Each number is 200 + 40 x the weight over its row's rms, rounded and kept within 0 to 999. Layers, rows and columns count from 0. The size before them is the row's rms in percent of the matrix's.

# layer 9 attention output, 224x256, rms 0.102, rows 0-108, columns 0-63
106,183,215,246,238,237,220,163,166,169,245,220,153,216,214,209,138,182,253,206,249,221,186,233,199,197,179,189,238,224,279,198,178,195,190,172,208,230,260,231,229,179,196,144,142,204,199,248,222,172,153,166,193,192,229,254,215,183,178,218,178,155,203,210,260
096,146,171,215,192,192,232,151,257,174,165,153,228,200,180,288,145,170,262,138,159,188,180,230,180,223,231,166,192,204,224,150,152,262,256,198,188,195,209,230,253,229,191,159,211,171,182,186,155,231,281,225,150,216,176,223,206,146,212,171,233,225,162,207,209
125,188,204,181,201,246,202,194,217,224,213,270,149,228,210,188,153,162,167,233,203,166,164,237,165,211,221,146,165,104,191,152,303,181,184,144,190,182,191,172,203,228,99,231,213,177,260,202,226,231,161,151,182,231,221,179,217,181,138,173,174,165,282,216,191
096,110,192,188,138,166,210,232,208,223,207,187,209,192,211,195,149,255,212,206,159,133,138,261,142,222,225,201,237,301,153,100,203,187,220,257,221,164,231,289,192,193,201,296,178,185,238,145,207,158,258,181,193,207,177,204,177,238,249,171,172,191,182,276,213
116,248,123,213,197,170,172,182,246,155,197,271,181,237,220,169,208,145,224,198,243,169,183,217,159,173,248,223,194,152,251,233,159,173,180,197,207,212,238,202,237,203,165,226,215,176,227,189,164,141,182,223,218,227,213,259,235,170,187,186,217,192,156,104,226
107,166,153,185,193,160,217,236,186,178,158,210,222,147,205,292,212,231,227,200,160,203,176,193,177,189,220,192,168,196,221,176,146,233,183,272,152,188,194,183,176,147,267,193,182,172,235,185,247,192,204,208,166,160,223,214,139,204,229,224,179,225,176,233,200
103,225,224,258,169,173,236,241,194,183,256,237,159,199,130,133,198,244,255,154,236,208,176,194,237,213,258,165,139,203,158,282,203,238,222,241,133,163,161,211,270,207,127,173,171,146,203,184,222,203,155,246,207,190,249,155,236,220,125,181,130,236,159,217,119
100,247,206,237,146,208,192,231,241,283,219,160,214,201,240,218,217,199,191,206,195,152,191,259,163,187,156,240,249,229,148,212,232,227,169,277,189,223,207,230,200,238,210,182,231,180,164,176,213,247,216,265,140,189,176,212,270,201,260,148,147,224,192,126,253
099,223,171,139,171,182,220,178,170,221,212,194,234,231,238,189,137,176,155,252,215,129,200,163,194,271,166,190,156,168,250,178,162,152,190,245,154,215,211,201,246,254,207,221,203,173,201,216,207,212,206,250,182,196,171,208,194,229,207,313,221,200,250,124,114
099,204,238,265,142,180,246,178,171,225,266,217,207,236,205,183,174,214,168,163,129,232,192,226,196,187,207,208,201,164,202,218,128,178,169,191,223,186,199,161,145,194,191,154,165,166,144,242,169,164,212,222,199,151,140,120,199,201,240,201,196,197,270,208,204
105,218,187,230,164,253,216,215,144,213,222,263,201,182,243,217,203,196,206,200,190,268,156,194,189,203,257,222,188,195,245,281,180,189,209,166,147,234,187,274,246,241,262,259,211,204,249,144,256,243,187,164,194,185,188,195,160,306,179,230,179,218,156,218,220
094,166,165,208,218,211,224,230,159,194,201,157,217,153,171,172,162,162,245,185,226,228,137,251,244,212,250,185,222,181,229,197,180,221,175,201,247,125,177,194,242,192,186,158,132,259,189,265,163,223,144,217,199,236,140,146,205,142,278,206,253,244,205,244,208
095,134,209,190,194,132,138,170,176,178,190,141,204,144,220,213,157,164,185,196,207,83,181,182,56,118,225,184,183,145,186,220,235,275,187,168,221,196,223,248,250,291,252,171,173,220,182,228,214,206,217,204,247,129,264,111,271,207,257,226,184,219,285,196,196
099,155,160,218,180,179,228,239,156,185,170,218,212,197,248,184,207,239,208,141,252,209,230,195,173,155,261,227,229,208,214,210,205,148,224,216,217,159,238,216,208,147,254,249,201,151,227,228,141,179,109,208,211,253,193,244,228,192,222,174,243,186,174,208,227
102,128,255,170,186,267,204,229,201,153,172,224,162,112,129,155,262,261,153,176,205,182,150,155,183,178,186,165,184,287,164,201,227,216,219,207,190,225,293,155,237,198,250,153,232,204,251,205,211,184,141,268,245,180,203,165,159,238,187,184,249,225,219,238,123
098,173,159,259,192,231,228,187,208,153,155,212,254,204,193,175,209,230,200,212,245,260,218,207,135,195,209,224,127,210,266,174,219,233,208,194,188,191,258,118,228,238,173,212,204,138,142,169,181,180,153,273,269,215,188,212,167,168,228,169,282,181,162,263,198
101,199,234,177,209,271,199,216,216,207,181,142,166,265,189,176,201,238,146,233,228,241,241,196,218,176,144,216,230,277,185,178,196,182,222,133,198,257,243,184,250,212,215,199,191,201,201,182,232,204,173,169,233,256,161,162,198,184,252,173,240,213,180,224,130
102,200,151,282,196,226,170,202,147,173,203,196,192,281,191,163,285,219,224,228,200,114,176,240,236,154,189,210,205,162,232,178,239,220,188,242,256,197,183,187,243,266,269,179,202,224,164,211,144,262,198,172,213,186,208,193,207,180,226,214,217,175,224,212,240
098,244,189,205,228,218,206,242,134,204,106,187,223,215,204,193,147,188,213,256,165,200,228,179,249,221,209,190,227,227,179,138,218,185,202,135,200,304,213,197,181,181,235,269,173,198,136,193,150,181,252,227,223,216,265,194,182,214,190,188,307,161,212,178,187
105,193,173,145,193,186,118,182,185,190,210,200,186,222,201,257,238,200,260,124,152,174,231,199,159,165,258,293,215,258,135,168,187,284,213,197,196,242,161,142,203,181,223,163,225,204,242,197,211,201,237,201,197,204,186,197,186,172,218,232,291,174,195,221,200
099,258,208,206,165,242,213,187,145,176,238,227,170,197,192,270,210,204,244,165,102,238,196,162,185,269,151,165,225,214,197,165,230,290,141,145,261,216,188,179,211,205,180,198,188,230,189,171,171,180,220,186,260,198,221,182,177,263,267,213,162,199,160,231,197
100,254,127,169,189,146,163,237,216,199,227,199,274,268,187,145,151,205,137,251,158,219,197,253,258,241,192,218,257,176,236,176,212,216,222,199,212,190,221,184,162,195,230,206,213,191,265,194,191,170,237,195,214,208,215,209,236,273,230,133,198,202,231,216,175
102,187,173,166,230,220,230,231,249,289,137,234,238,254,148,226,255,244,152,247,216,195,189,254,162,140,125,188,200,159,166,203,186,196,180,156,245,175,230,218,195,187,197,176,179,184,257,217,167,199,185,167,217,171,208,191,212,256,200,247,211,198,184,160,269
097,217,148,212,165,198,154,168,207,188,222,168,131,204,189,192,239,272,165,146,178,265,242,180,241,194,188,205,221,195,214,217,151,265,176,222,177,150,243,178,155,180,177,224,211,228,221,179,134,215,247,193,96,218,74,199,240,215,181,211,221,181,165,228,248
108,152,210,165,190,117,185,163,114,147,188,173,169,251,189,184,204,240,239,232,220,229,193,179,218,205,149,192,155,227,181,171,174,221,239,185,162,177,201,303,258,186,221,234,153,178,147,169,202,213,174,235,218,121,170,184,156,267,216,176,189,185,247,145,195
098,217,248,269,218,213,206,178,268,222,206,133,271,216,239,232,179,188,251,202,218,235,180,267,226,194,133,217,248,165,191,223,239,173,180,184,163,198,216,237,181,191,240,247,274,167,197,220,181,273,197,218,213,208,180,99,124,239,257,205,157,225,135,202,192
096,173,226,224,240,169,203,214,177,202,287,190,163,246,187,140,221,186,169,202,163,182,225,184,157,239,165,197,214,276,275,215,212,178,214,238,227,163,177,216,203,196,199,255,167,153,241,236,261,169,180,219,230,210,244,256,147,195,242,172,209,225,155,231,175
111,159,163,179,166,199,177,218,207,205,180,148,238,154,145,226,233,122,190,223,184,158,130,201,189,154,221,164,126,291,209,159,290,160,206,141,185,168,144,158,186,192,156,199,184,208,160,245,207,216,153,195,181,161,188,165,201,134,200,223,185,158,198,190,192
095,153,254,187,237,214,199,217,170,222,170,196,191,162,181,232,180,207,125,164,217,154,169,174,203,193,198,218,127,239,182,180,172,315,197,206,219,221,205,160,258,200,205,182,230,183,169,254,201,150,240,214,223,215,202,230,231,141,189,172,158,174,198,191,171
099,234,186,215,228,238,183,229,171,128,215,248,192,201,189,176,240,200,224,153,210,230,194,150,164,181,187,210,211,247,224,228,177,129,136,239,221,171,120,206,158,208,117,145,196,220,159,185,167,177,264,180,184,157,213,195,192,273,232,167,217,230,180,188,249
106,201,239,206,188,230,150,165,228,230,257,182,229,164,205,184,164,192,178,220,189,197,204,246,195,193,259,157,212,203,190,184,206,180,244,159,206,203,205,204,207,205,193,186,198,184,184,175,186,204,134,149,200,163,154,166,198,198,141,129,206,211,152,190,244
110,185,210,243,165,162,168,249,244,204,182,153,197,199,158,154,227,164,232,219,160,215,222,220,194,188,162,178,146,160,195,169,229,171,209,219,235,232,175,205,243,182,216,165,236,136,178,182,179,203,158,214,230,254,234,209,217,128,178,202,209,184,174,204,206
092,209,221,221,212,229,164,203,252,215,233,236,293,201,158,222,227,237,188,261,242,196,201,134,193,212,184,229,174,221,195,159,163,219,179,288,213,195,152,148,179,192,223,167,206,159,274,187,189,211,229,216,163,171,183,220,150,187,200,137,210,212,223,178,226
099,194,223,147,172,260,158,158,115,232,270,176,188,274,277,245,186,162,171,253,251,181,197,190,158,264,199,297,242,189,259,216,255,224,210,163,164,222,172,182,151,147,133,176,141,250,179,174,224,215,219,186,207,224,178,176,185,213,266,153,157,195,166,199,209
106,153,186,212,189,198,188,142,177,241,224,190,186,186,210,238,184,160,205,184,244,260,194,282,228,252,157,180,251,197,265,165,127,166,196,184,226,139,218,228,251,159,140,183,226,161,201,199,265,220,234,206,172,221,246,247,223,211,235,229,158,247,153,202,275
104,199,177,149,210,186,263,218,197,202,160,140,242,231,219,228,220,195,155,169,273,177,150,164,197,142,260,255,238,231,227,248,208,232,205,229,195,254,209,120,254,263,250,201,250,185,227,216,173,247,212,229,223,197,186,174,167,220,223,236,211,243,213,112,243
096,193,211,191,209,254,239,171,207,215,169,165,230,205,190,180,142,185,183,168,178,173,253,241,187,211,222,195,218,165,238,207,199,161,218,188,252,231,159,122,175,173,159,146,199,118,184,239,208,139,195,213,167,218,104,176,189,229,157,183,219,144,232,179,249
101,210,180,165,190,232,213,157,130,176,219,210,173,227,200,191,104,157,147,213,175,150,218,233,244,227,176,229,232,145,239,196,265,108,259,108,189,244,172,227,189,142,190,179,144,188,240,190,145,159,182,244,168,174,238,216,109,228,208,165,196,184,164,195,166
097,176,259,181,137,144,176,225,218,160,146,168,174,250,189,251,209,223,186,250,165,210,185,172,225,201,174,187,138,161,236,211,195,147,212,192,197,188,223,156,168,256,202,208,224,147,172,192,194,229,223,226,148,136,197,193,200,191,223,234,228,271,183,191,175
094,199,169,176,161,210,263,207,237,231,141,189,187,156,224,184,244,198,225,215,241,211,164,163,220,209,151,205,199,181,160,269,177,233,154,226,165,226,205,181,246,235,155,212,181,228,171,230,237,142,236,167,158,203,220,220,178,243,283,234,189,203,223,215,239
093,215,188,214,180,215,233,184,172,187,253,132,189,279,172,268,177,180,211,170,212,216,127,183,246,171,171,230,265,219,220,127,155,201,109,183,204,202,155,181,148,171,121,195,152,183,193,231,165,241,234,222,267,188,159,278,209,246,207,197,191,146,157,260,247
096,189,184,216,210,172,217,167,141,223,168,218,188,182,192,209,184,176,210,185,199,239,164,212,265,221,208,188,175,204,285,113,232,177,199,165,200,143,230,223,221,183,220,212,223,242,209,210,184,199,165,148,195,166,172,213,181,266,154,215,226,127,193,119,173
097,181,192,249,230,228,196,203,199,229,264,243,212,232,179,203,220,249,192,201,152,172,226,154,254,189,185,188,257,204,149,189,237,145,239,199,231,164,212,206,187,143,157,152,247,153,249,188,211,175,192,189,184,240,119,194,202,190,217,176,119,199,253,140,189
092,176,203,145,221,223,219,210,235,223,209,195,176,190,190,220,228,120,213,202,196,169,193,280,233,216,220,200,274,287,174,197,154,177,240,200,241,150,171,182,219,186,186,220,213,208,211,190,143,193,181,149,237,202,136,159,229,205,164,207,181,275,170,201,172
099,198,192,236,151,209,194,227,161,262,207,169,144,193,183,210,205,197,165,224,175,160,165,221,209,151,203,213,196,190,279,294,218,221,208,205,177,249,176,182,225,173,232,224,219,193,110,269,271,232,239,199,296,223,244,240,259,250,188,208,217,153,163,173,162
097,194,237,158,222,216,152,206,215,253,151,234,218,107,163,141,210,192,248,224,275,148,243,189,204,203,212,195,153,173,175,214,148,195,191,156,153,206,194,215,238,130,191,207,170,183,197,173,224,154,250,180,121,162,210,222,259,191,183,190,197,144,159,191,212
103,152,172,173,274,145,209,190,188,235,172,182,185,252,191,241,193,255,225,206,159,246,170,152,238,166,233,216,174,243,153,242,127,168,201,254,187,208,194,217,276,146,217,191,225,153,186,112,276,207,170,206,262,199,202,210,153,144,206,177,209,195,191,198,216
100,204,219,144,211,234,224,173,275,179,228,197,196,144,173,267,196,172,229,210,223,200,214,188,204,171,239,201,174,324,209,209,172,153,121,180,233,187,220,200,211,190,227,261,183,172,216,229,192,193,183,196,226,135,148,141,207,242,261,171,213,201,174,153,157
092,119,151,259,214,224,195,172,236,207,248,198,193,264,232,227,200,198,213,280,243,182,255,145,199,239,165,195,185,167,215,243,160,184,138,159,225,251,195,180,235,200,167,186,159,212,162,249,171,247,165,197,205,169,197,192,175,239,181,185,160,236,214,143,253
110,218,202,230,297,153,202,168,232,210,240,245,157,123,181,242,234,162,287,186,196,185,176,213,264,237,275,214,274,185,183,190,220,269,252,214,200,153,192,216,145,211,222,241,214,182,219,207,245,210,194,175,166,263,254,202,138,218,129,243,206,136,203,168,244
105,208,180,152,163,179,184,104,207,132,229,179,224,243,189,181,249,199,210,129,199,222,270,162,127,210,251,197,212,179,188,222,183,191,231,181,249,154,204,199,254,188,197,166,171,223,154,207,182,210,257,249,176,203,201,204,223,189,164,175,179,138,243,198,184
102,207,206,189,207,208,212,236,190,158,170,131,205,193,227,218,184,166,251,229,112,131,208,210,224,262,193,201,197,186,136,167,139,204,238,165,113,152,175,158,157,221,207,282,183,215,254,219,239,232,190,247,127,225,213,188,235,193,198,214,208,210,187,196,226
100,160,211,164,204,319,211,247,236,263,193,196,199,199,228,191,212,168,284,216,203,145,212,204,219,259,210,232,199,212,258,249,204,194,228,233,178,213,176,179,190,235,220,210,236,262,172,160,170,158,246,207,229,271,239,185,176,201,273,238,223,159,229,217,107
106,213,176,197,201,182,175,140,226,161,226,225,221,213,180,211,243,153,171,260,257,257,171,205,209,250,179,185,182,130,170,219,173,165,258,189,208,267,214,237,206,226,161,151,145,224,230,220,170,227,166,169,189,170,174,200,232,147,226,166,199,155,185,222,180
098,173,162,187,150,270,143,205,270,245,205,262,189,126,162,200,192,199,243,163,179,173,168,139,140,209,220,221,183,203,153,218,156,154,175,221,248,232,176,232,222,274,188,217,210,172,211,171,116,192,221,101,226,194,196,196,174,249,133,231,188,162,169,184,192
099,206,196,121,218,212,148,163,253,162,220,167,199,137,164,269,258,246,218,186,260,197,259,198,208,166,219,247,202,231,169,202,223,250,173,237,217,160,230,143,141,203,233,220,195,136,236,201,142,244,201,199,192,232,187,203,203,183,156,163,227,232,190,199,190
097,189,218,198,194,213,208,233,182,202,167,239,206,166,186,263,160,222,254,211,198,181,181,277,202,273,187,193,263,242,225,207,188,249,185,261,183,210,239,217,217,140,188,218,208,239,244,184,231,210,187,227,175,212,181,130,201,240,146,246,161,246,162,200,240
096,228,154,184,116,210,207,169,218,199,242,203,212,219,187,169,237,181,260,300,199,227,142,233,166,206,116,283,196,186,263,181,202,291,180,218,205,210,222,255,205,151,245,170,212,151,206,173,234,207,239,199,190,170,241,171,216,198,231,264,207,79,231,181,263
095,244,105,235,180,242,175,192,238,228,193,228,200,228,197,195,180,180,178,188,84,199,203,214,221,213,198,232,159,218,213,160,201,203,218,248,202,220,134,130,145,248,145,207,260,244,259,211,172,172,248,162,200,251,182,206,162,243,186,201,168,172,187,212,208
101,186,200,214,203,182,192,135,197,243,197,232,145,233,210,204,236,219,224,194,216,206,192,217,179,214,258,215,263,192,206,235,201,205,205,170,196,164,252,132,195,168,251,162,196,276,207,160,202,172,212,198,184,211,167,187,199,262,221,197,193,187,207,164,192
098,207,155,178,207,181,222,175,211,160,158,204,157,153,226,227,177,156,158,192,172,192,182,178,170,185,210,204,216,202,186,185,266,194,233,141,202,158,233,182,176,267,217,151,189,249,150,162,243,124,224,230,214,250,186,178,193,170,114,150,226,202,227,281,281
092,164,224,146,211,242,158,169,213,196,197,150,180,217,257,167,219,215,226,203,214,281,225,212,168,177,242,185,145,190,159,213,153,226,260,239,172,182,197,203,267,232,151,169,167,190,204,232,249,252,200,221,249,163,193,186,253,176,208,162,257,252,214,206,151
096,212,190,206,272,229,195,226,206,184,179,125,205,195,113,227,273,204,149,178,203,155,160,225,196,226,203,202,176,208,198,195,270,207,202,162,189,166,323,151,196,214,210,227,234,200,242,164,203,170,214,168,184,254,197,243,162,258,197,255,233,188,215,196,118
106,204,243,198,208,214,241,182,224,205,191,158,205,213,244,206,230,201,250,239,222,217,236,153,186,167,186,186,154,223,130,165,200,215,142,200,183,214,217,208,233,249,170,179,222,258,164,173,193,207,246,174,220,265,238,210,230,233,228,170,196,215,291,231,159
101,273,199,239,162,190,226,215,204,196,216,158,185,161,181,228,159,212,148,231,134,211,211,194,213,172,242,172,247,235,188,222,211,133,180,245,231,194,187,182,188,165,237,271,181,191,195,235,165,137,155,139,267,221,154,210,224,203,158,174,205,201,204,197,198
101,218,264,228,207,234,186,177,179,212,175,180,166,198,162,226,214,181,214,170,165,283,194,166,155,239,240,204,158,227,193,164,195,162,278,232,159,210,226,151,224,186,194,234,225,165,258,179,161,174,169,239,294,185,170,161,242,215,183,215,214,234,217,242,154
096,192,205,260,215,152,240,232,223,139,202,189,270,259,196,172,247,177,169,160,235,164,172,242,246,217,231,171,203,167,204,229,189,166,184,146,185,255,254,173,179,223,221,228,232,249,224,174,231,198,207,177,197,228,176,163,176,166,198,166,196,261,222,190,203
098,222,266,240,251,180,132,148,193,226,239,171,166,172,188,132,167,253,171,221,222,227,228,212,228,253,154,198,210,165,216,210,140,263,208,131,213,221,126,158,123,213,166,166,157,227,126,161,236,268,189,288,180,149,199,204,224,228,162,241,224,197,245,217,215
097,319,195,156,330,127,198,153,216,202,190,174,230,273,224,314,274,200,262,218,141,195,131,177,244,220,208,160,248,173,180,227,201,225,150,247,194,208,151,215,204,179,181,215,202,177,188,231,261,252,213,219,235,194,192,212,132,173,260,217,187,219,220,178,166
097,194,169,188,226,260,274,234,196,150,220,234,161,183,187,147,177,241,153,187,201,172,205,161,208,160,203,130,231,206,220,240,242,201,186,183,163,211,206,228,195,176,240,212,177,242,145,188,158,218,204,259,200,167,179,196,201,214,142,221,215,166,212,223,223
102,153,147,280,224,277,171,241,102,246,185,156,168,199,208,182,186,207,230,218,226,213,200,198,225,153,179,191,205,211,206,225,186,169,206,194,212,269,184,173,258,170,225,163,196,290,160,196,133,197,160,184,201,157,279,218,128,154,217,158,135,193,168,208,143
111,204,334,108,230,150,200,219,212,233,228,202,258,200,219,227,152,216,192,163,164,182,255,198,210,197,247,153,254,226,202,248,210,149,184,188,243,227,190,225,157,190,269,175,207,214,237,96,210,257,196,164,150,195,216,157,176,187,200,221,242,191,209,174,135
099,204,217,230,193,208,198,211,185,96,209,193,233,179,180,202,197,252,105,213,198,156,180,178,153,173,165,218,144,219,242,273,218,229,240,190,200,248,179,281,137,218,155,175,223,190,231,204,232,181,237,224,169,206,250,256,151,207,231,152,201,244,213,157,185
099,235,235,174,230,213,243,191,207,168,203,172,260,241,183,183,191,139,220,253,214,164,304,162,241,148,192,217,134,171,194,181,179,157,181,163,156,141,185,121,216,176,154,218,157,207,185,201,218,180,166,197,181,179,178,172,127,184,214,217,193,187,200,214,192
095,163,155,222,170,126,294,239,138,178,184,189,211,236,235,211,195,211,249,159,202,190,196,201,241,238,161,134,223,140,247,184,201,204,218,186,123,206,221,175,229,216,264,227,174,182,170,253,220,164,139,223,259,206,258,229,208,257,219,200,224,233,231,149,198
101,124,221,186,240,197,211,222,175,184,186,235,244,200,219,164,168,303,191,255,213,274,303,162,221,174,179,218,266,235,159,206,254,164,191,195,173,196,223,186,146,234,203,213,127,184,160,210,195,204,186,227,256,119,237,204,245,252,168,291,229,182,164,152,173
107,175,221,191,187,186,212,193,211,149,173,198,169,157,163,228,223,192,257,148,212,244,184,224,248,187,202,249,239,124,167,227,202,241,219,194,253,189,161,217,209,130,153,202,231,228,238,190,178,228,186,219,178,149,163,186,240,164,171,198,187,206,163,197,203
098,180,191,193,192,185,217,197,200,193,146,264,148,117,191,155,227,195,192,202,188,208,252,199,234,205,243,202,202,223,206,217,186,201,237,218,224,253,216,210,203,172,177,237,216,249,211,189,227,162,213,205,235,122,228,198,145,241,199,235,192,152,115,159,216
109,224,166,237,241,231,190,150,165,214,213,167,248,198,247,206,207,208,227,214,250,207,165,223,241,273,223,253,198,184,145,214,175,103,208,240,144,185,190,201,182,215,240,206,194,186,152,160,224,154,269,228,210,164,162,200,243,189,171,175,194,192,169,177,175
098,197,158,153,117,228,217,185,230,198,170,132,205,233,195,180,183,148,146,242,196,184,192,252,195,135,251,194,181,162,270,179,188,208,171,174,142,234,254,231,224,143,217,223,193,144,205,214,213,191,256,205,204,159,146,176,233,201,166,164,179,142,136,249,215
098,223,175,177,156,185,229,193,125,162,208,246,265,205,198,170,141,290,166,182,198,113,166,195,226,254,197,208,263,156,219,205,184,204,211,159,201,197,219,195,271,188,219,233,173,169,186,184,221,209,174,215,197,206,194,189,173,223,248,232,154,256,190,235,230
098,183,156,212,208,204,144,183,128,231,236,236,216,224,198,164,215,221,166,149,245,193,155,209,175,199,152,185,217,206,206,148,201,174,156,203,252,229,182,184,141,210,211,178,202,134,207,197,223,219,169,256,178,197,226,231,252,226,254,214,149,181,186,167,218
103,202,204,229,262,171,195,172,219,225,191,190,234,171,238,258,191,185,237,203,201,221,111,217,244,180,201,229,275,151,235,214,189,240,188,229,204,126,168,187,221,194,163,200,225,178,252,225,230,238,111,233,274,160,204,177,204,182,193,217,203,165,205,218,174
098,171,190,201,191,258,231,194,194,155,236,232,270,232,205,189,232,219,220,199,205,243,245,182,194,191,156,134,209,195,125,178,125,190,210,218,206,164,182,219,187,168,199,215,257,165,158,188,197,199,210,190,242,194,176,224,148,173,183,159,155,198,114,262,254
091,158,204,158,260,222,187,229,280,217,235,192,208,166,204,148,203,190,198,223,204,177,170,247,210,271,242,178,186,151,228,235,197,242,171,236,212,98,118,210,145,169,196,174,151,224,245,308,220,197,236,195,181,208,182,136,170,185,180,208,134,177,186,125,205
105,276,148,135,171,180,202,188,207,139,215,170,226,204,119,238,171,173,303,205,141,213,226,166,102,127,174,200,182,258,152,233,228,174,178,190,146,246,289,218,188,189,267,185,218,208,236,195,178,231,179,198,216,224,195,255,158,211,152,214,197,196,226,210,182
100,263,182,225,126,153,159,166,204,172,157,198,242,204,136,163,244,235,241,156,171,143,174,202,97,229,198,186,208,206,227,190,126,171,235,149,230,192,157,186,167,236,272,145,202,154,158,251,264,176,239,219,258,216,169,191,239,138,167,152,275,208,239,241,190
097,153,214,230,211,212,158,229,180,190,218,208,175,198,235,220,210,169,187,242,142,232,218,241,186,171,204,158,191,193,165,234,170,202,200,226,189,142,168,217,219,220,244,237,179,150,220,224,205,155,184,210,116,232,182,245,217,237,220,192,229,194,204,289,201
103,240,168,174,173,196,204,203,205,167,180,182,150,123,197,215,201,213,202,262,215,167,205,254,157,196,241,203,156,192,170,225,200,221,177,227,227,187,216,93,153,215,246,229,218,251,228,186,245,214,256,238,183,214,140,220,223,210,209,234,219,198,239,207,169
100,185,188,176,229,206,160,147,147,170,195,195,213,198,276,236,195,202,193,236,178,147,235,167,212,258,105,127,139,266,225,185,174,182,204,188,133,165,248,220,146,228,231,203,226,125,149,204,246,163,169,180,158,219,180,173,149,187,179,257,213,179,210,185,174
093,191,151,238,185,231,137,179,227,180,245,231,200,190,198,209,229,211,139,174,251,208,263,194,198,199,221,173,207,186,199,244,122,216,205,188,144,156,156,200,202,225,226,179,180,273,222,221,223,194,256,193,209,307,143,135,205,254,179,208,179,297,193,235,233
100,210,219,144,242,203,150,126,202,187,198,170,204,226,222,212,204,225,230,192,192,209,263,179,207,220,217,167,250,210,183,183,222,219,244,186,174,230,237,202,238,185,186,232,249,134,174,234,174,250,223,140,157,157,212,169,204,137,163,192,203,135,164,247,234
098,165,197,210,192,177,227,220,229,216,193,177,111,218,186,197,173,244,238,246,201,148,310,164,262,192,183,201,249,172,200,149,180,192,169,170,199,159,148,188,129,143,178,279,193,172,177,196,205,177,83,201,197,216,149,222,179,188,195,193,229,147,221,181,146
095,202,150,270,178,266,245,213,229,188,161,194,172,244,203,219,199,217,161,202,211,206,199,181,246,235,211,165,152,221,212,150,237,190,199,182,219,205,263,237,247,213,178,201,294,177,238,249,194,173,169,169,165,166,191,172,234,264,240,193,175,194,203,188,194
097,182,213,175,171,148,181,154,207,234,165,182,136,199,176,189,147,216,216,147,191,156,226,157,182,231,178,140,194,261,173,133,170,193,147,250,262,241,133,265,207,231,264,240,184,185,185,143,187,187,175,122,124,161,155,215,257,150,208,223,241,144,190,183,217
102,225,192,191,240,232,176,189,210,179,256,226,165,203,195,177,219,172,213,249,197,109,257,182,233,210,223,198,188,268,124,244,214,201,256,201,222,238,249,191,188,225,167,227,186,210,191,204,212,173,184,136,134,207,196,216,177,228,178,182,274,232,235,180,173
096,223,157,183,184,137,202,150,213,221,190,242,188,196,164,176,240,227,250,214,206,211,247,184,195,172,199,186,222,136,244,171,191,242,215,177,237,193,224,231,219,203,243,187,152,184,225,253,170,185,215,214,193,231,233,207,257,257,145,226,149,187,238,199,211
105,243,249,173,146,142,189,209,160,218,265,176,164,273,172,161,213,177,209,243,271,231,146,181,182,253,196,206,190,197,212,163,187,253,161,212,181,188,180,197,203,248,218,213,204,219,332,181,172,210,237,219,208,251,256,208,241,179,216,206,188,177,195,150,261
097,154,247,257,193,182,212,232,272,196,190,198,236,188,219,185,154,180,210,266,201,178,182,213,178,176,167,174,209,192,212,197,165,203,161,237,191,172,165,213,193,211,178,175,190,189,244,167,152,205,217,201,196,208,229,209,213,179,190,201,179,211,240,117,165
097,229,167,236,288,186,167,160,177,241,172,164,168,166,250,245,190,178,211,221,170,190,210,251,215,227,187,211,146,169,223,220,244,224,219,195,193,194,222,206,142,205,214,203,175,209,168,213,170,174,257,197,231,233,273,226,231,180,229,207,170,157,288,181,238
101,257,173,180,193,180,212,232,161,224,229,261,173,141,175,179,194,230,253,181,217,170,176,180,190,185,218,169,144,275,221,146,170,161,214,160,184,209,216,191,155,193,167,215,195,174,157,151,209,213,179,155,233,183,224,181,238,178,232,202,195,174,172,206,232
095,244,175,231,213,208,223,179,219,179,219,173,186,214,239,226,167,183,172,289,121,178,174,190,210,186,146,110,182,192,175,186,238,238,210,170,163,268,240,212,184,298,191,235,179,177,194,192,157,214,180,152,223,219,230,181,127,242,206,203,134,166,179,194,239
095,204,218,236,189,235,174,171,183,170,206,184,225,244,240,203,169,254,135,153,223,272,149,234,170,189,210,214,151,209,190,196,177,228,162,251,243,203,178,224,191,201,133,150,179,284,206,218,231,180,230,212,161,202,170,194,177,157,303,207,160,153,187,266,205
100,209,267,173,250,149,209,217,139,183,214,243,207,235,189,222,193,239,169,227,191,199,159,228,154,137,203,250,216,223,266,223,237,180,212,182,218,210,232,173,235,201,194,178,313,224,216,161,128,258,139,168,276,149,202,273,194,205,209,216,267,242,200,222,184
104,168,188,188,156,245,218,186,212,154,161,278,188,216,214,215,159,190,166,154,182,223,185,200,221,190,250,157,184,179,204,263,233,210,231,180,234,225,183,173,203,172,219,218,225,168,228,199,162,185,184,148,173,179,181,186,197,267,169,220,164,192,224,209,205
097,236,225,196,176,241,139,239,211,215,221,222,181,159,202,174,233,202,184,264,199,313,174,181,237,129,231,273,163,197,165,234,173,215,199,256,139,156,163,198,224,212,195,173,243,299,159,209,238,198,200,126,257,195,201,265,157,157,246,189,208,209,215,235,227
094,180,175,216,203,147,193,220,205,230,169,138,136,177,157,239,253,189,147,204,220,201,168,253,200,230,134,158,196,232,199,209,180,236,229,170,117,192,256,194,245,162,196,196,167,203,246,183,273,240,258,230,209,156,266,234,146,219,191,211,134,150,223,178,179
114,254,204,223,194,193,254,173,233,185,216,192,193,213,253,147,265,219,184,101,213,215,231,211,174,168,168,276,263,182,195,225,188,211,195,168,215,171,201,178,218,223,165,203,175,220,200,199,244,185,207,269,173,145,205,215,226,144,192,232,184,274,173,158,270
102,195,214,192,243,200,207,215,232,137,177,218,204,238,202,193,228,193,196,223,177,189,158,148,122,138,196,214,145,189,201,217,195,200,127,230,270,213,230,192,235,247,204,180,205,247,197,270,241,195,180,236,166,214,210,244,212,188,237,176,175,233,229,131,176